From a checkpoint of a small transformer trained on Wikipedia.
Size: 2 heads of 64, vocabulary 8192.
Training: a variant of SOAP for these matrices, 284M tokens.
Each number is 128 + 24 x the weight over its row's rms, rounded and kept within 0 to 255. Layers, rows and columns count from 0. Numbers have three digits each. The size before them is the row's rms in percent of the matrix's.

# o: layer 4 attention output (transposed), 128x192, rms 0.138, rows 66-101, columns 0-191
# v: layer 4 attention value, 128x192, rms 0.167, rows 67-102, columns 0-191
o66 104:148109173130126146102115122144142176097139130129123136147169120162092189117138122150124127096132131136135150093110107136167142062127146122149140109045138127126176146130139147142139116127155138155154130091146125107147118133130117126132124131100109148145105116154099184124108092132133120131112158144164151123171137141117157144120128133131118152133148129100169133125130149162130110110141138115151168133116155093145116086162126116185110089100097190122132130126126076174149136115137126168118127087111132148107145140145117084068147097126119131110138102168176154136154124130173118124
v67 113:125088107125133126127103182141146135133148115124138110119099163156119137108157131087123108143097162127150109075117166143125119129122078134155094125136078116107164128087120174176123100130143136131120137148192136122117141132095150126141116151109157149135130131110115118157132114148120173121109123089118117117107151160116127143131067132101127128182111155144102134119104135157147152168121138072143140073152149091105095125149093120151140149148170124149109127140127104152101163140127157159096125084123145109129113107119101132099161104107199132110113122147110132102106097173160112135
o67 105:164149114081152146116141101118154092140122107117150145136132102083118104111153132153173116119148147099146116140129130106130106135146156135145100088116167102080133108132125117107104131112137158102127139131141167134141129149102141121119164122156116083137131163143106144087126123079117160155141149106139111103117163130156155164159148150115136076148119128145143146130130099167170115103133109125099175133146150108168149120154152119105165114162110128134120157110162115125174081115127086097129145182135148113176130163131095115126088139128068139115104148136075111141147144118099179151
v68 114:120161109120100115120126069124114120130142112135140147099134134120145103098115174091083096160219119131083144138125104106129102130139130127171117135137172131120117087077123121125097119134129154088114143151094097133147142099155158118121156104152122130110163099226117131108137135114138135106120158137148150113122094098115153107135103123141132159094144144090136145112168137137131119147159138088138097137110106172096164135131131101154135123158167173128136124112102115141141120153146120166104122143155136174092107121117131103131107122159177120108119124104137126151129138086137129104
o68 110:143109117167128141158160127180150131104119144131125113127137126110120185139149128123100195164117160165125115120136131162095129135111145134137135143160110096135163140135155168126089165137186112134100145105108136129125146140140124125128137122111160139155073146133149120148120128134133075205113164110111142131097157125133145093117122141114108088138135142141138052130132136141161124116098112147159126113141124133156126154127115124141168168105152113138152134118102144112115144134106126136096103142124092095121201117119104131152113187121080078127147137081106129146103120141158108110
v69 096:114143132168181114127069125122115115114076144137100115133142130162153153139125134090130158164096157086119128087099118143159135124107145103101179165113148127095141159152122074140140154146101106115109141138128138127129159116172112128123089132158113135158083099097107125105098107126105139120149123113095113105095089120073135154135138116126115140104105115164119122108132118134128170127154145144120095140115148125122078098155096149117133147107145146118176138144082143166118137105106140137170137134094139131142137114090157091138147102153084165145138144153101190106103155118117156141
o69 093:122175118106072117120113156091121091132067154110162098123111156169128065149124120174117114104167104184120146174115138108109151101121123163163151125138108132122149117131129105131109102177113141135108097160157131087142131161158165158137119092123147121119154133164110133155135125084122137137145118139134171123177182128174123092122179128122125159094108121152139132180088165121092108143119146120144109118160111118116136145129127131135158091118125146122080073160148122130123091111129111150144154144122095118129141131137133144115131141131101098090131131125114156134149119122147121122
v70 107:128161137144145158121192157133115127079081125111120129149150134105165131141112094105104124147125090130142182105145077109156129092107093093118135153152090138120098146114142115120144135107086126162107159156141118100127134116105104137142121119167108125121097123131144124121106105123107104129134108165153152171176087109172110101164149173107100102155102093146111113085134143123074130107113166129104121153120208128138126101119114092158115133118092133147127132117122115140143122115116110135111128117128133095141148108108177163137122127120109148132147157135164142120111178178120158109
o70 100:135117111159119105112080126116112167149124087111107100162153181133120106119144161155124104146100129114113129125098164154098157163136119129151133144089089156092109142122092082105107141149147147117087122097152121142107146103136141145119119121132123121129174111104098132144128185169113134134067091133106136128099103112158139147114082122180182124092157112099117127155099097100162166134174148167101148124117072121117145145143162158061139115085121123125131108135114102152140143139091122102142147095107121156155139133139123092099118116139130118135134124132150144144124118107149113124
v71 105:168108095130152146101127116144151114136153108135152120132156130125125124116160150098109074183140148102085140061113100122133131095139103121121077145131137146120122124096133123124122160124132181163164100090136107118096110145160097110158143149124151118161157133106102135133133159111169099141088134202121144082109161123175109121092103122137181083082128106091125140151144123106125129126082129099103144109171114121134167144128090116148134144106150110131110106125134133162155105132148089127102106137105165117138100155152143129116144164121109091126137100124117129107096140134130117105
o71 101:102087150099121136124152116083151121167144104150145122134122094106126162136096156091098152150088134133160149162131133144158164102103096125097177110141154131165144140091146117131108126080128137144126155070132132113105119128142120158103130135111130097125120145180129137143082135157114110146166082111104097151110131074118141138138120160163123125178127116186133191102135116107163124162117108102117110132138118151134102100167142171127139096164130174132135121156116106109127163123112135125146139122155113140083148119147120176142101139168121149133129121110152117148149078115156121142
v72 101:147186140118125124140150164162132113150112151100101129160110131133133142138120151092157164106093132110099130147080149158143129182120105133128143101123153139113150129132128119147144143130145098161141122112106133160140188156094140134104114127103072153112141131137132123123074133166148171110123137103132076134115153116122102146155138138099168122174142126141130154110108116177093146136176121144134073157125164136132091137138112097086103088117100144130132140148079107135106157106126130086158160120122113104108172121092173149104147130115157146139126147117092185129123123122131088143
o72 093:113131114109144129122148125112063148111134129153094128135147117135127127123131124140106092145120116151111137108116116085130136147146163136139126150124129130099154144183104097152153076160123149163104162163143171153168114143133131121108117138100110123124125118098110098151142099118105122113137130147148096148092059155111142095113175153139106108109095115152144137141085159142112103147096127132105157107136078126157100107154143129110119092089139095131072102127139161163123153102121113172136119160121122141149088178137086109142138118128103133081137145068089122134087129149103173133
v73 108:123148100120129125145149167086146131090107132166078151137149153138149133144095144161132140136130130175139122150103144113150100118125131109152124136089183139135116099131106151110173101120109129108087164110110176140109124101167159110113167103092097107133117139108135136098130130175127108148116153151123158094107073141124092177160096104104138092132077140142091116113093123104105140139104131092158115160140160116109106118128144172137096088117162123085121192148130161135172132134118113105147153145123148120144118103117132090132137174127112106128145121108132095172125111148137128136
o73 102:106112169110109150072107088130117155141150104143125095104122130141118108120132141116128133104122124102155135108144083151097081156189079133165117143152127124140128164158155137123139166112132118150102088092155159169128139138072116130150138160140145124114118124124130128143136134134102087134144124096187121168167138146193139099100169128156117188116127125142131132098110145120091129099136137159116105128158102112138115183152123108114126123138110158133124118139147109166145132182120115171146125111089174153110118099122100114143144111099093124132121124096082163128115119133153109129
v74 100:142104176153097132104151124135113147118127126059157124084125081169138147133137148157104187125123146106143122091135140093092097139117125105144152120117140097107144153167131112115084152110120098135139122132110113146141129139145151152130056132164098160153085167100130105126172149156121144137106103118104129133102136083140115121123153137095137157151146129155113154107152157102109156129174134115107113140140106114147142123125123105089131139154135112134123128158134127107135108062112118135091169125159121124112116094087122147162159152121151162168124143097115154158149171106156155164
o74 098:159138103108156183125110147131102110137122146158125163119103144172143132117135127131120120104154085119144142165081139121155147129079165130142127134114146117132046111160115126139108136168124143109131123122113118141122138124161127115099117113111101127092133110149110132119097139123164120147159110107128153125081105156144178107149084137118145140112095152136132119104146118128109117149108112160111102162144108118131114099191151127107120156127119115158149130092153104116089132106140135094125109121166123157174125110152088101113162173125116126078115126162179133106085129126132192065
v75 095:150152147092123141151155148098129148157141145108142126133109141111108161113112136127149135145118100107122126099116097129127109125106140097113143105132092158122059134141122104095093105134170153142120124090151117127140179141100153113148141140159123083123083164125095135126092138085137138101142117143113147168110145136145127133148089112168136107112113159135174093112075097135129118147142144139144116154115196166134146110110127128130136134142086192138139126128088091113119124075125134164109131117130125167156124095136138153107133114106131127075117171125095158090152172085142108090
o75 095:087179101146163148117147159156137163120116127139143128121120137104127143089111130122134173147079148136107118151129140102109153102165133165111103116127132122080105139149128128147132139115138184120142147116129169108126126095141119147103148082141117151125156127123124091133169123168131150118108121119149120100089128124123135120138130193122125130092152078103095109134176136126145118133122144112122116141142058103136141171113066162149113115145165102128105129116111109146119121162143176125183143144065113125123157190118140143081152110144097093121143158147127105136136133110103149133
v76 100:122131131146166145175141094119129107104135108111148145164135129137111120137156119124114164135111109112143119150161163143130134127090101140122098134121111179136102093160116119181124156113101195138154127119106111125096172151150133130132170110124095115133099137136128105100128145098136110125138116193133139129120184098119137105181131135140131117096104146104148121122090115113115125113174149110078158119092152139125109086083139140100133170104111164120124079101152116100106105120151124154139107137114146142154139166179130112149133076161151151159124161119140167084143100137096109120
o76 096:147128091137087126110110142115194156094097173111134122147184143115148135108128131131105123168088142110155125140086125126143141096102137132105141124135103126106119172122125118094101062115138109133156113123147134132123106098142171131123120086128154153126138114116077114161111148160107119095136129123137122156118097116122182117127149107106204152115112114125163178148146119139147111133058132131165133161103124170130163150158105122146114141131119127144166100104135120134107122107111151112128156128107111082129113130057165137097135139079129144100133130144089123136130127131100153130
v77 111:161102149115161147163082126096137153091141186158114123093101140139108117110125132100145150085129167121190169134132136114148115128116152118124102142119149130107123113125153108096091127133136144131127121115086126180109135142125179122115134159148115155119107138103136151144092143131125164095165119107125109103141128099057093179137099153083149142145153091123122171126113076125144129123187104124129135096142143122139095088161144110116148066115129134139097159135132104126099166136102097133162165132122162144105147122107140123139119121142120127120124128114122149164128135111093170095
o77 105:115136110125153093144178153160145125190100138114146174115135108106148138148080134138126125137140090110084097122155099088097174112156101158132140115137151135134128107139101124149115140162103114162112148131128135114125172109116109117113109137126131136130092129100102114127152115091105135111139094115131119139156137146144132097112116114111077151113064156138159134124132120099112068143090154136097127110142106091128134159152115181128139175148065102166105075135103158137158114102113123122098137095158151149153142120114117100125140106110124093131132075146080107121117139144129110153
v78 113:084113125166141120114093105112137131116139167103107098121106091132128133107095160117152155120126109103112127146108141122137151122108131152090162118101164135175096112146119121095144100138149116171190122109168142128127109099115138142140170102143126117157150200148111112128093125125153109135111109108187142159109115132147143126138096150105103106060117121151093164117117113107164107129138106127112107134109112136169154121145153123172118127098131152129123135125170180084120063126120096110115137177133125120147139116073125155101107152135120129165117105154136136109138136082155146124
o78 104:117125109083092149138090129136100139133142127105124148112154136128112120128145107111131140157126123109153128137121109157112110137144141098098157142127143155146153101192161200119100182144174170145125129111091106158126167128122113106127099131116144136131131096138116132138112145141123144133108158174091172125110109108145079101089156114127108123161146110133131122170150110146081114141100145118132113143145137099095111079127101149095176119171101109104121137167142119187112139143129140115096192114109149127119114146163145151137125086107178125101127124109138130149171169102115138101
v79 123:149148123150133154113148147130097108135097183148125136120118138119112135103098152123097157147096199090105147098113115167120117114152091100136149166118089135134162156145143110151121112126098133100110147132120154177161110111123154158149114154114109121120114109136138134151118118087115139130156163087088123112120097088100086166139123122132144122177140104119103106109117143127146148159133108170148132116139135119125118085133089111109150126132175109095128148126117127121131128118148101196144170104180168108163117142096142164158131100119105164077168119093109133152117162144110133121
o79 106:135165094109123115072117121125153118097139103117136133123108128139109098094138120154124108146185096135135108177147122081156161146146152146152097099135142139070118128119111134117096121176116099108145123100128153137084127128118153131129085097117096090129142108176114140112187152123147134175100096116183125094166160155114152119133087153124102135133137171098131142135128191099148145099121166153119123101136151141108126097132117152106149134129118122118107106138165180117113144106095150112145079099111146129131129131139101090145107114106147079129136148131136117118114117142178122120
v80 105:108140126083131133151107170125118090166150128129165130140141110132115161150133134152164138093146103120127135167066124118138119122127147176107187104135146093168118112152126148116149138168103101141106113116101141081126118126124104158122134146164092161103138139124089061170111142146119127115142121125150067129159114170129146148143141142131107162132123139170165088121121104106116110126145098132131081126104147116095139125146147145173147164093097122157096141123107121199122139135103128110094100131093122133136137114137116109159128177126103129112153149126165115160096098102116126115
o80 099:143129152185146084123154113097113132108107134139113145059134105113126118148138135121131103094113086140142100115169121114155131112109071084140157147141128132099131138130142131144178117110129116118114153138146113127147133160174088132132101154103126088139079145128167107155148116116110170146136168136105107120148109126147106139087097119137151119085111098120100118131128122151117105115128121095132194121165116104122132148145099130103110110092167153150131096133141099094125103144147138136162132074157150130111110174093146103146157096070176133115139160127136147107161113087116121122
v81 098:134191128169156120123161069132142111127100156088155095143105161136108133128124133154174113116145107083127095149160116105109119136134119102102062111121121146133127157118141095174126128137113143136114150141115139128107096080214160118104159141088123128109141148106141096132101141119108095159128123139162167118165121110082102137117097138166149117075118125126117136130123171145165110115110088121082123146108157143147161134125130119129137140121139111151137100103140109115156123137166139127142112076116101129141139137079165173097137138093144136149135118150137157148138129155144130116
o81 098:151144104117079146116098127168124141128132136135153175114140119139147149128137107109112138187140145138144139113107078151153169141162132140152152141150107159096170125094136132111112133129137165128112128094128126138136152142114133111132146130186147126120130059113161134134111157159129108140129106107132119118107129114135207094160146127118169127140149135175124120127162094082116150158144143105176120155139149167151124116094108077144146142145164120074091111136123140150131119142081088158102146127148148121145114117152186147139138134143137134122145137119161095129124087075106096120
v82 106:123141135096111160078157107131126137129140151097134135182180134112117098122067115132116175142098147109102105108123120132118079113134139102101131091155107122109129148129124129130141144120070126102123078116096163121136142154149123123116147108134101151156089159099158121108106073118179106131132168149150145114143102119154073106126092159115124127163164160133168135118150188098110135159120147135159147109110124120143082123087144137146127102170133146081166139143150146109138087130169141137114162116130147135141163091110132129102104126097103118144149118117128143143123147147163137138
o82 103:111137099143144144122103116118141119124153084135096106090107138173114109138164095142130136120143128133130176109099152058147170143169133120139092174170094145180136081154171167109103117119157133083154141093141135111125106120155163125113139143116118114120122106135087109124136176148176154172146076122127124128141097099132179131107157116130093100105129110147150168131133107078150143104169132133104110146127152146108152140174103102128134138093117140167137152124116106140143125153100113115138116108090148108117108141116107137122171140153116152151138120133128147121079154148138148124
v83 101:120137128174127139137169143132154120103128151112106141086128105125122136106107124112148144125097115105122111141131116102142150139152126142109151125133132116108127132086135140112128091131051078142161110156137161147110074131118093118099118088147153104126102113120128123119074168158091124132122110150101135117186141131169115110121134137111139124099108055116098116152156123121137122119094096166136169081185095130145129143187131096117124082132143131140122099098132102121168123131093153120139124135111139098119129128113110163158142128113114154177079111148146122140139094181094143108
o83 096:133113123115156103122137136163115117165133150149134147138151106112160118181163101136134109110110139140135138116097150124132104125140112124138139159089133128136106126112119124157138128107156110118080175150124050138099106128128170148151143168126117110150140135114098118151144115103153126096118077153109144094124110117124155112093137091156125122133184141146113099111097126153092157121113124160104111152104187141127119103081081181075135137154106135165099107125111150127152149099117130092106143105164142108122146087152144103080102117141124124114116122126186108162168157106160112139
v84 115:136136130096121147111098101137120148134095148136145128143118086141131088118111109154175170102141158152134120114118091150108156107155173136129170132103143183142099101135128113093110141113171151152164117106116121164119150112128163193125146135114141093109115154144148110131176171138113108128142087135117140132134138100098103141129113118145143143168139143111143111112097133142138055124202134141159128174114133118101101141106168125127111098130135153116087134131162102084135109101087137159106128129135170150149128114117121119066119125099162121116148164120139137164140103145132131168
o84 107:116126133132135124149126182088111144086156110134134113125132158147106126163153133106134130105118115112115082111146102117093135070116150143085130125156111120086139118150158139128103141128135128123143144141132135168123133104145121105140149103114110166077095117055120118140078145105178147122112125065164150112116081117110154101098089168113131143133094132097110176128136159162147145131132132139117091093156127091126138103103112142139142139130088085154123077126116162139141137161153114156130115091139067121127160159143147136168135111137098158102114115165158125118117149122121107134
v85 118:079090107136060145097121104084141109124120136127107083086139121149146118131117132092097126140135149126140142144136094149121139134149156109132095135137120118118146130131136085120100170112143131130138129143138076104143123124106091131112096112154128145155108103164155151116156108160127114099102143192134149146086136121139176102091184104090150169155176096136159127124154137109120184130122117095106107163171086149128156156146135121101136098104138145144115165139149175116188105112170140073118096122111144153123147112126142145149125129107107122131158129111113113109118135122125134122
o85 109:161127161112151120155153127180126152132157121133119165162128135114120162146169133108111121133101139138122142140142170145152130119108118096158137132150128153166116149120134107110123113149098104120137158139106150116096163132157142138116140139092098087123139163145138124134126142114160088140136115108128106091120092112153083108146160114111063121159103129100121138127145099168074096149118106119137117115123111125082128116150139147117093079105084125060163158125110062136079159157105103138151124147131087152134162087120124145121139161158146118162159144138167172120130129144164138118
v86 101:179111141163133115129107144118088133092113113115118093127188158121150149059123131106119109172100164070086128091125120096160130126102119108133149103131136104157126116124146142126142128127110129141146144133130111129129125122159117110142165135133121103163125159133082118131144104095105128117114126182149101118116157160146125112146120131114148113132156124140132143151133126111150139129102127139123135061182105122125143163121111134111142141124143158132133128112127067136093161116121114132098138128119141097110171110196117140141145139146055126096135121145137158037136146104096118096
o86 097:114092063125111083138153118074175108136112145141143169107143102102125102148115131158128179094080155151130139121116180142112162115165151111119111153165143139140131162106121114115139134130137140146144146117167143105115079115090130146125099145132113118130105093156111129126143128098133119125176113202160134113120141134104153154110129134172135136165098120093133160094098095169140120112157128129134110134111099065106103105135141148062128121151156139097124137140132092103137159150144113091133121100127085117135099116105109150111109120112141090103131121146096124135138097119117106131
v87 114:125103086120141171114114189094141123132131106113145140115137139100139147153137103123124102137111106152111113116146089144077126136103077115108146139120104155128126129120179162067121126144128148106094142099165137144085104170133127126153163111134130125124114066112082139147118163136161111104138131120144130120165121117105113167158119116157171127133143077124099069109134142172120097129084110129153121097138144116167111115133093100125135156137118147165136124144141086143141137147101084161076139151141158129104117137148155100105102110103128085162129143131160113163156139152145118116
o87 106:180130189121131095100149170119116155141153118136109139136110096154112125082123137140139123081120118130154149149150150104117122116163121156148151122148171120097152111130098137140103147084109106101155140160076149151164126083112124150111095110140110090151144120103136126139086139123090167119115129116111125105097148096128123144065112158136132108153165137135099121129083163064156125124168147149135109146148144155098136145114140126123077156163173174112145095130144140180156109118136170127162120109112124118161142155104113145142139128122114116118117117143153138137112154124172119155
v88 108:116144151116102143152148124148132111148143115188150124161110119095132112151127072123064116147078098137126143136148145180123111100123137133093151152090097121125127092138102109148102121142112099119112142132146167130127149154122105113154085132103090129135097128148133075154081098138118104173092130125122129138158119144120100182152107136132087101142071116176095139119108123144126148122167106114116117111116139138096126092099101091123131146142123117107135118101153131147120097135129148116159127093134130137141115141169143123077104106105164118170135156118131133071156116190128118100
o88 101:112121129117086108157099119123127123127095102111056115136133132127142140089125150151133096085160124123122111127128129133163108174130120160146127098119100138142102128103129161096156101101181184132181113144133121155127113113119119194144123102148117119116155162131120103110145136096108155105086139123113119183138145137181180096115160110095165155108176114125141122128112141114134142142118144120099128134112145127134147118140131137140140119115097098116107128151121089135166139134110120165152116174128109102151133133093172100135073112125137131085181141138156139171076146135131165132
v89 100:112117101133088121124154120091151129150191071133178135141132120129142110150139150115064114143164149113144126152151111136164101128138146153121115145066109160114156138138157150135119143150159153155121110119082155115087110125111113087160122163134183121126144161095169162101137100133162093131161113140117110133170111106103114151112107169161144099134126111139096128095119160158142129148139119093121130124104138140129109165108138108121153110152139123092119136099150129174147146135176128171100110133125137160131108149157111124119129117143177077109113138107168122105132103148092139106
o89 102:101109098135122088147130116162145181111149150161084143120125134097169110131127117096155120147166133154148153156129152152080096163157128134133099147141158106127144096147112158118149143105104151122173126144144139107182127122131108127102127130135144127130150169129147151154156168160138152142107132149135133137109153110149122149147124083100151151166155176113149173144149117094167112095111146098116122123163115128172079137172125151148144116109120122161156109129124114133149120121100104114118144089168148119115169133110134187163103179149116143142133117131146098106088151077153114147
v90 110:170197101159145120151122163123112159117131145125120124146139159106154104124112126122146108132146157112113108120151150159135160101128142122133160112109125142127115131157129135153143083136135126088169154114096162133146173130186157175134139087156110117134121143125089134103113131116131151116081109114138113144115094111125123091131108113194137143095112139097131134122148130118129120096143143103162107133123141129083209140119144094135119152152159103133120131095155106112132136125165138153131132136143093150172109143081126133171149160069121108094145167089080163122094143133135124143
o90 101:108100102110089117089138100100121143125109108113166101141086091126084163115170114126080171134141143144142165081119126161154135141146120135122088114167082130157142151154140132152109100137129178141111116090129147134133132113094085139089151122142142133147112123097131153086139118102132152155150207136146118097106150146131151137123116129120117104102131136139164099094153151146142131140119155107164107130105095178154090115119134116146153110131132163119116117114159114135125167108122136143116128096107121145128134128134158137107101130141101146125113133147124115113188140080197114073
v91 110:094141135143180151153153118071136133095135121132112178112104118150136118165100140117142115147120136139131151148128165118140127154094122129114100191109105128141142101148135192124123081118147140136158123107164125136112126123150130118069165121119103143117137154108111134100140143106105087131135150140137103106144107112075096155132118144089174048098117117134087143153082119110090132156160120119113135145129154136112107080156115118115114114087161170097132112118122105127133120165108122119187141129134137169130117095124130129119092141125134155171108168131131166120151122126150110100
o91 104:132133086091095175106092106150156191149152106128108096112165119163140128109113126099129106094123147148114097149130117137153115089174172134131147125139151123115102153129113122165125150121162121138107116135121127143137136105093141125128106162122099083151127145086126121167154131126114124095162133134125130177147149111153125107124172168111136140129099149151124149119135132183152104121127148145122138149118104182144108177113136089106166170130100128085108089165079132127118123131132142091145169090079172138123175165098163157150122137109130156102133127138138106133099137121128125102
v92 093:109137144089154131139141152090147142096102122141124083121114179104129092170130124144155071120074140115144097123118147139117135154117127119111133149131131166144133130156127116107156140113148155096113126123136127133126097150146169125176124179143136095142120207154125125132093145111136177125142147072093144146098124137109127153117156101138182114122081111120123143136127107124106153103103137103167142123108151134163113165082094104092125112172134178163110146132131158139126137103068133170125114149142105121110108142103135085129143163138151140160148109127103112139132130117120120173
o92 103:151135138100129079111133145132121092159117153089125135128155082170147116116173125129153145125138131108106151129109115087110097103143123153078133071134154109106102129108114157126121122142079114161109123153105179128104148130113110108085145090138127149127136073123121130110148089167122124125116165111175136125132158162108115096104134143114135092112134114139105085123115117095120155157149126163105107108148085102145101140162135176138136126142123110114109093154137114158109161134173153134100151132121137121130123099127139136150100090139138147162077144134136152152070063157121109103
v93 095:135123115126093104145055121145102135137122094191139121106122145149065100109142139122128111165140142131135133138109126153155099108144144102132096113169096168161124107119112048133115135135116115094139131148121095082122103139142101152154128128111132117150112141181134077144144104132124121178103126144109137081098115110162146136106109124163127136134120163160103136172151149104119116133101121117152134118106077137120129134116126121140142161165148092129147118130137132159163147105127114176142135138139113167105104127131102079101087140121148132098156132112068099132151109099162110107
o93 090:122112133109133126145168155121142127140105116091155154142088093091100137130127085117121145090120136164128122113190125114104185127108126151133135118130121120116150124097120171122144145120137138181149118115178111113121127117142157138152170116158102146161138098146134167132102125098146108173129149091101107145103148186092072109131173118109131148106117132122112158105153139145174205137116088129155109120133160118153175117159132143145147106125111092149146140141132111113119115114145156131121104143105116117129168116119148131170149150102171153164128133105182142145138091125149157139
v94 132:119103091131140176126146132104106121107154104106102134146119141108130138153128107142108138120120111132136157114104145184179158094122150106102081201126154113135131125106114145167137132108156087146164106111163149126156116127101095125108150111147121108155149082135159129136149096128075125126104164163105167128109126120104153143130139114086160132100118091105120143109105151146100133139123126161121099081113175113154052180100111138105138142113155154104090113116096142161136115114122106092152105129145144106154104097135128112163110154109135137152095118154133118097102114104119130157
o94 114:153102147158111111092143131125130156127159143183150091123133120150136090139165154108121073150111158132114129123112121097058093128111139152118158124124156132132086143124131140114179124162145160086150113122123102142048114138143147128127140122082151070128102153123067116131157143133152084115130113118117167161158154106148082142127133141122100113134115085115135165139119103115146134114116138103125151106132130146177122110088187132129150113124115098108129100116141115152107146114138102131136122118119152160119082134088128172102101104113107124116153178123132152115121102140120116113
v95 090:076071154108074110163108179156105126147155129128149093145123149123136125139128145145133176130112117149131102164136113116154142128113113128092143114133065086111150143116120115088139103124131121176105107168109149172132112093090141146137157103150108139112102195097158119101179142157129127143151120104062152175136117163118126120100129103115106111146138151129139095133161143133120134097141075145071137141112109131112123152138090085140118123126094134120161140166154136118145159127150121109145152115100119098086141149106125137131130133104105159146142108136104135110123116140150144148
o95 091:114154103135143168133101100111101120131128097141077158126117137157125119156103105102136105100130126114159137122135145105142117144121142162100103112131158111130103092206109162140142122112137068083107157158164089094115177114115115102147131169100122102100173106159111112135109160123132154111149175126124134070116158121151138134133141102141128144115114116078128142132094139138131110118106129133173112149116129121162134149120117140104091097110129104114121142110112153158117100140130150159124125054171108110153122096140141082138115137165148125174131158146149109107144146107078132114
v96 106:151087149104157134122129103129141148119165115122113149121140161105150071117120126122122144128113129148186145130125160118106133138123112061158096154132125112121121100095130146133139129130160168144144122121152090114092122130166171131142167137126123153095129085132123172110153114125115150125146098127119122107091143150125069065121135097081153134083123108132163121107123099166134118145148109138129146075134158154107151174130115143105101096153106151126151145084125133092077125139127122111196123119114112144141115168119145128135144134165176137132065131173119101140122132121129116119
o96 104:152166122129154177116122130127117129125116169095116127129124138113126154145117098125137173122122150125071134107126166168128125123145117160053131095160165121085106137124109116116155116143138093109139105138122116109129099138099133121092163148150108154129099151116099096117083125135131076077132100151116093086165127137149137133099105137103101130167128109130131135110129113085127121129114145166136118180113094112121109096112157122143164139116091125105151093185113166135125084114116133148110143151163164120087105135147089113097114146101084105155125107110099149145144102121079111146
v97 105:085146157126117094122176144126115121101116114130149110077119162141187097108167144114112092146116125131146111143142089108120167141118123151108138152129088070105140160120152140139133101110108080108143147179134089115121141156143158111136111173168178131148110103132098126122119111126041129101099143143109144154138115131128157137072161129128117118168153130127123119133106149099114160146147132124120123135122109165109127122144164137123124114145114125095094127153142168125132152138152129105169107120163081125078156120124144140132121101153143142142099165161083116110132150159127093148
o97 095:170128128137134141171127094172120109098123143130123119150173134134159155117135122134165127155129139172095130124138164155151149168129183095138122130131181166182113119126084117165138119125133124141105131132143107096127140116109135161128124132131154141097173116110154091105135121097157138124154129124115137059123146108134148116139151134124118138131096169095106138105149137158110142100172115104112153065157109128135121122147143111167120097119122147117156130143109129158104126144164126118069148124099117128166150099134102097075079118151094164151139152097175126107079117120147140149
v98 102:070111105116117081123109100086114100128168062095117111104151127151140121121126135093146159136156141107101162157125132123104122145116111113132160143150135180105153156184133131098145137096128143092150118114145162088134137160142126133134117153134132170119108139147148147098126105146102141117147134111103114167163118100121101122141164161124130142064184162153130163141133146108089130131142156101126151184110130149127132078164163128142126098139121122090109132098157134122105137145122157101095144135153144166137133135098170092121132125130141093137130139102158121163121149173133171112
o98 102:159131139122120139132115127141149168121099126106135129158075129147118127104119119127144162158155067149136123127105173137106111116140121112118109146096155129142129111108164108129091150118136109180136138164084125142163151139117083084139132126165136149078135158122083103126130130109171123172102113161119075161135129140152155140123131117102148120150110117124112102109126131131114102143106135136135156146172061153060144133153141138120203149075132146125142136106119135141142116149125120105128103090138097102136131158118119109142129133113120194171134129126127143114096139144180136083
v99 100:108156116137142151140139134136142139099101098085178106110165095145140144111117169103108064124087157142086183097141119150133080092131104129128127111118102109129124180089134157103128122126144112163126174125137097118147114149132124136142089175185098137105120144156107113116114110108129098106136142136115127179147132102115132115118149129137110159102106079125149136102106118100136126120161120138123144172156133141112140118143099132119128169107130132115116157085121170137156128177144085113120121127124102109133112105113123132107153170108155093112143185095112175151093143112114133167
o99 098:154132124119113118130122134078089123181137113105129113087176152102128106112171128126114134136131103142139120139079111126117131152109162112108162111130137114157138119122150108141151145112138158111119128095136169116135151096123151160086107118086111122153134120148159097121142150126098144137092119156188086155124108115149135129130079130143114115142113159134139083134150154149139117115118118137177111076116078084105150130115145100159173091097133181109169133102100087132112114069104114135158119113144163109135149126144143125122125118169181147122118106140177105104147092144153121115
v100 112:141059127178146142142138136139179103134147114105138124119120116131135115137148151120160095185129165107124140152115119143112145148121105172125135159135116138162147068155129166137119126134126155100121101127136183102140059163093116129142102125133130135132125089146141159172137111144111098151152116183092133113128164117145149192108100134087170112120114129125131115149117124149118136129132092098131135120120108122105139129092129120134158116126155118110113145150171137122138092158140158143161103086175125137131071146170123101147132116147131089128128134162095108132087124135082097129
o100 106:106129160132115141082118117109109094123120141154115128136174132108147159122128133136117129122090133138112067142118079113136140091104117098159137100098154099120150130084122130139142143097125114148153152143143134135111139149120133125121145148108147145094111188092120126126101110143132129115108125116119164137123148171143139138173132078083068116115158121118128155116110128111135119085118155106120106166145150127086100107144157147128109139129071141134150063134109113111095167082099135103120163149153159106116120141078122135170120136081142144111155184105175126110145131152165147159
v101 102:114133165124124121092089139176108150134136140123113094175166101131152130115095137112124137119127161110119130123123126146115094100158124110141153162104152120113113098156146095162150149117133090142109149126095173185117149148135161140105115112184181166125114121113094127111143115111152123150163151131132126125133152148110153096154179162107142186125154127109160136159153132113139098151172154115121122130084088150143128104161117094099111110103169136115155190158150102141165135138118082113144125108134087128119157131120129126140122144116079110108142153124123139133130181157085112128
o101 098:139151103065084147147122121102090128142078109145141133070103141158150119140110138175136124113143126182112158110114123077138094125131119171121079145136115150166082164172130122120145147138126126184165181097099125129136136135154129161121140155078093108161135128141115139106157133118138116104175115112093152125107128159130130153137099083118107135123126157158166108138121137136148140128110143130144132093163132075108137127070150129136096157092114157110138110135146138105079142149121157143144107110107094097108139110109107111106117120123129144136140087138123117107135119113132090158
v102 116:102158102116154123141142137109148142184131124132155121107105105116139147132131153163109112121119166151118156118122136151151126074095147168112156157165170128143084096161117075088110106105132116120116145119137095124088124159135134109131185118123123106125152156125116119106111159166111114156168139112126144152111071115082129178144138132150124122089110129161123116156110117106122115169176153143148146126112100125148134094122129096141150134074117090121079120149157113159168111096108101148125147136141114138116157122083131146136098108128124152123147111175101160103091118127073125116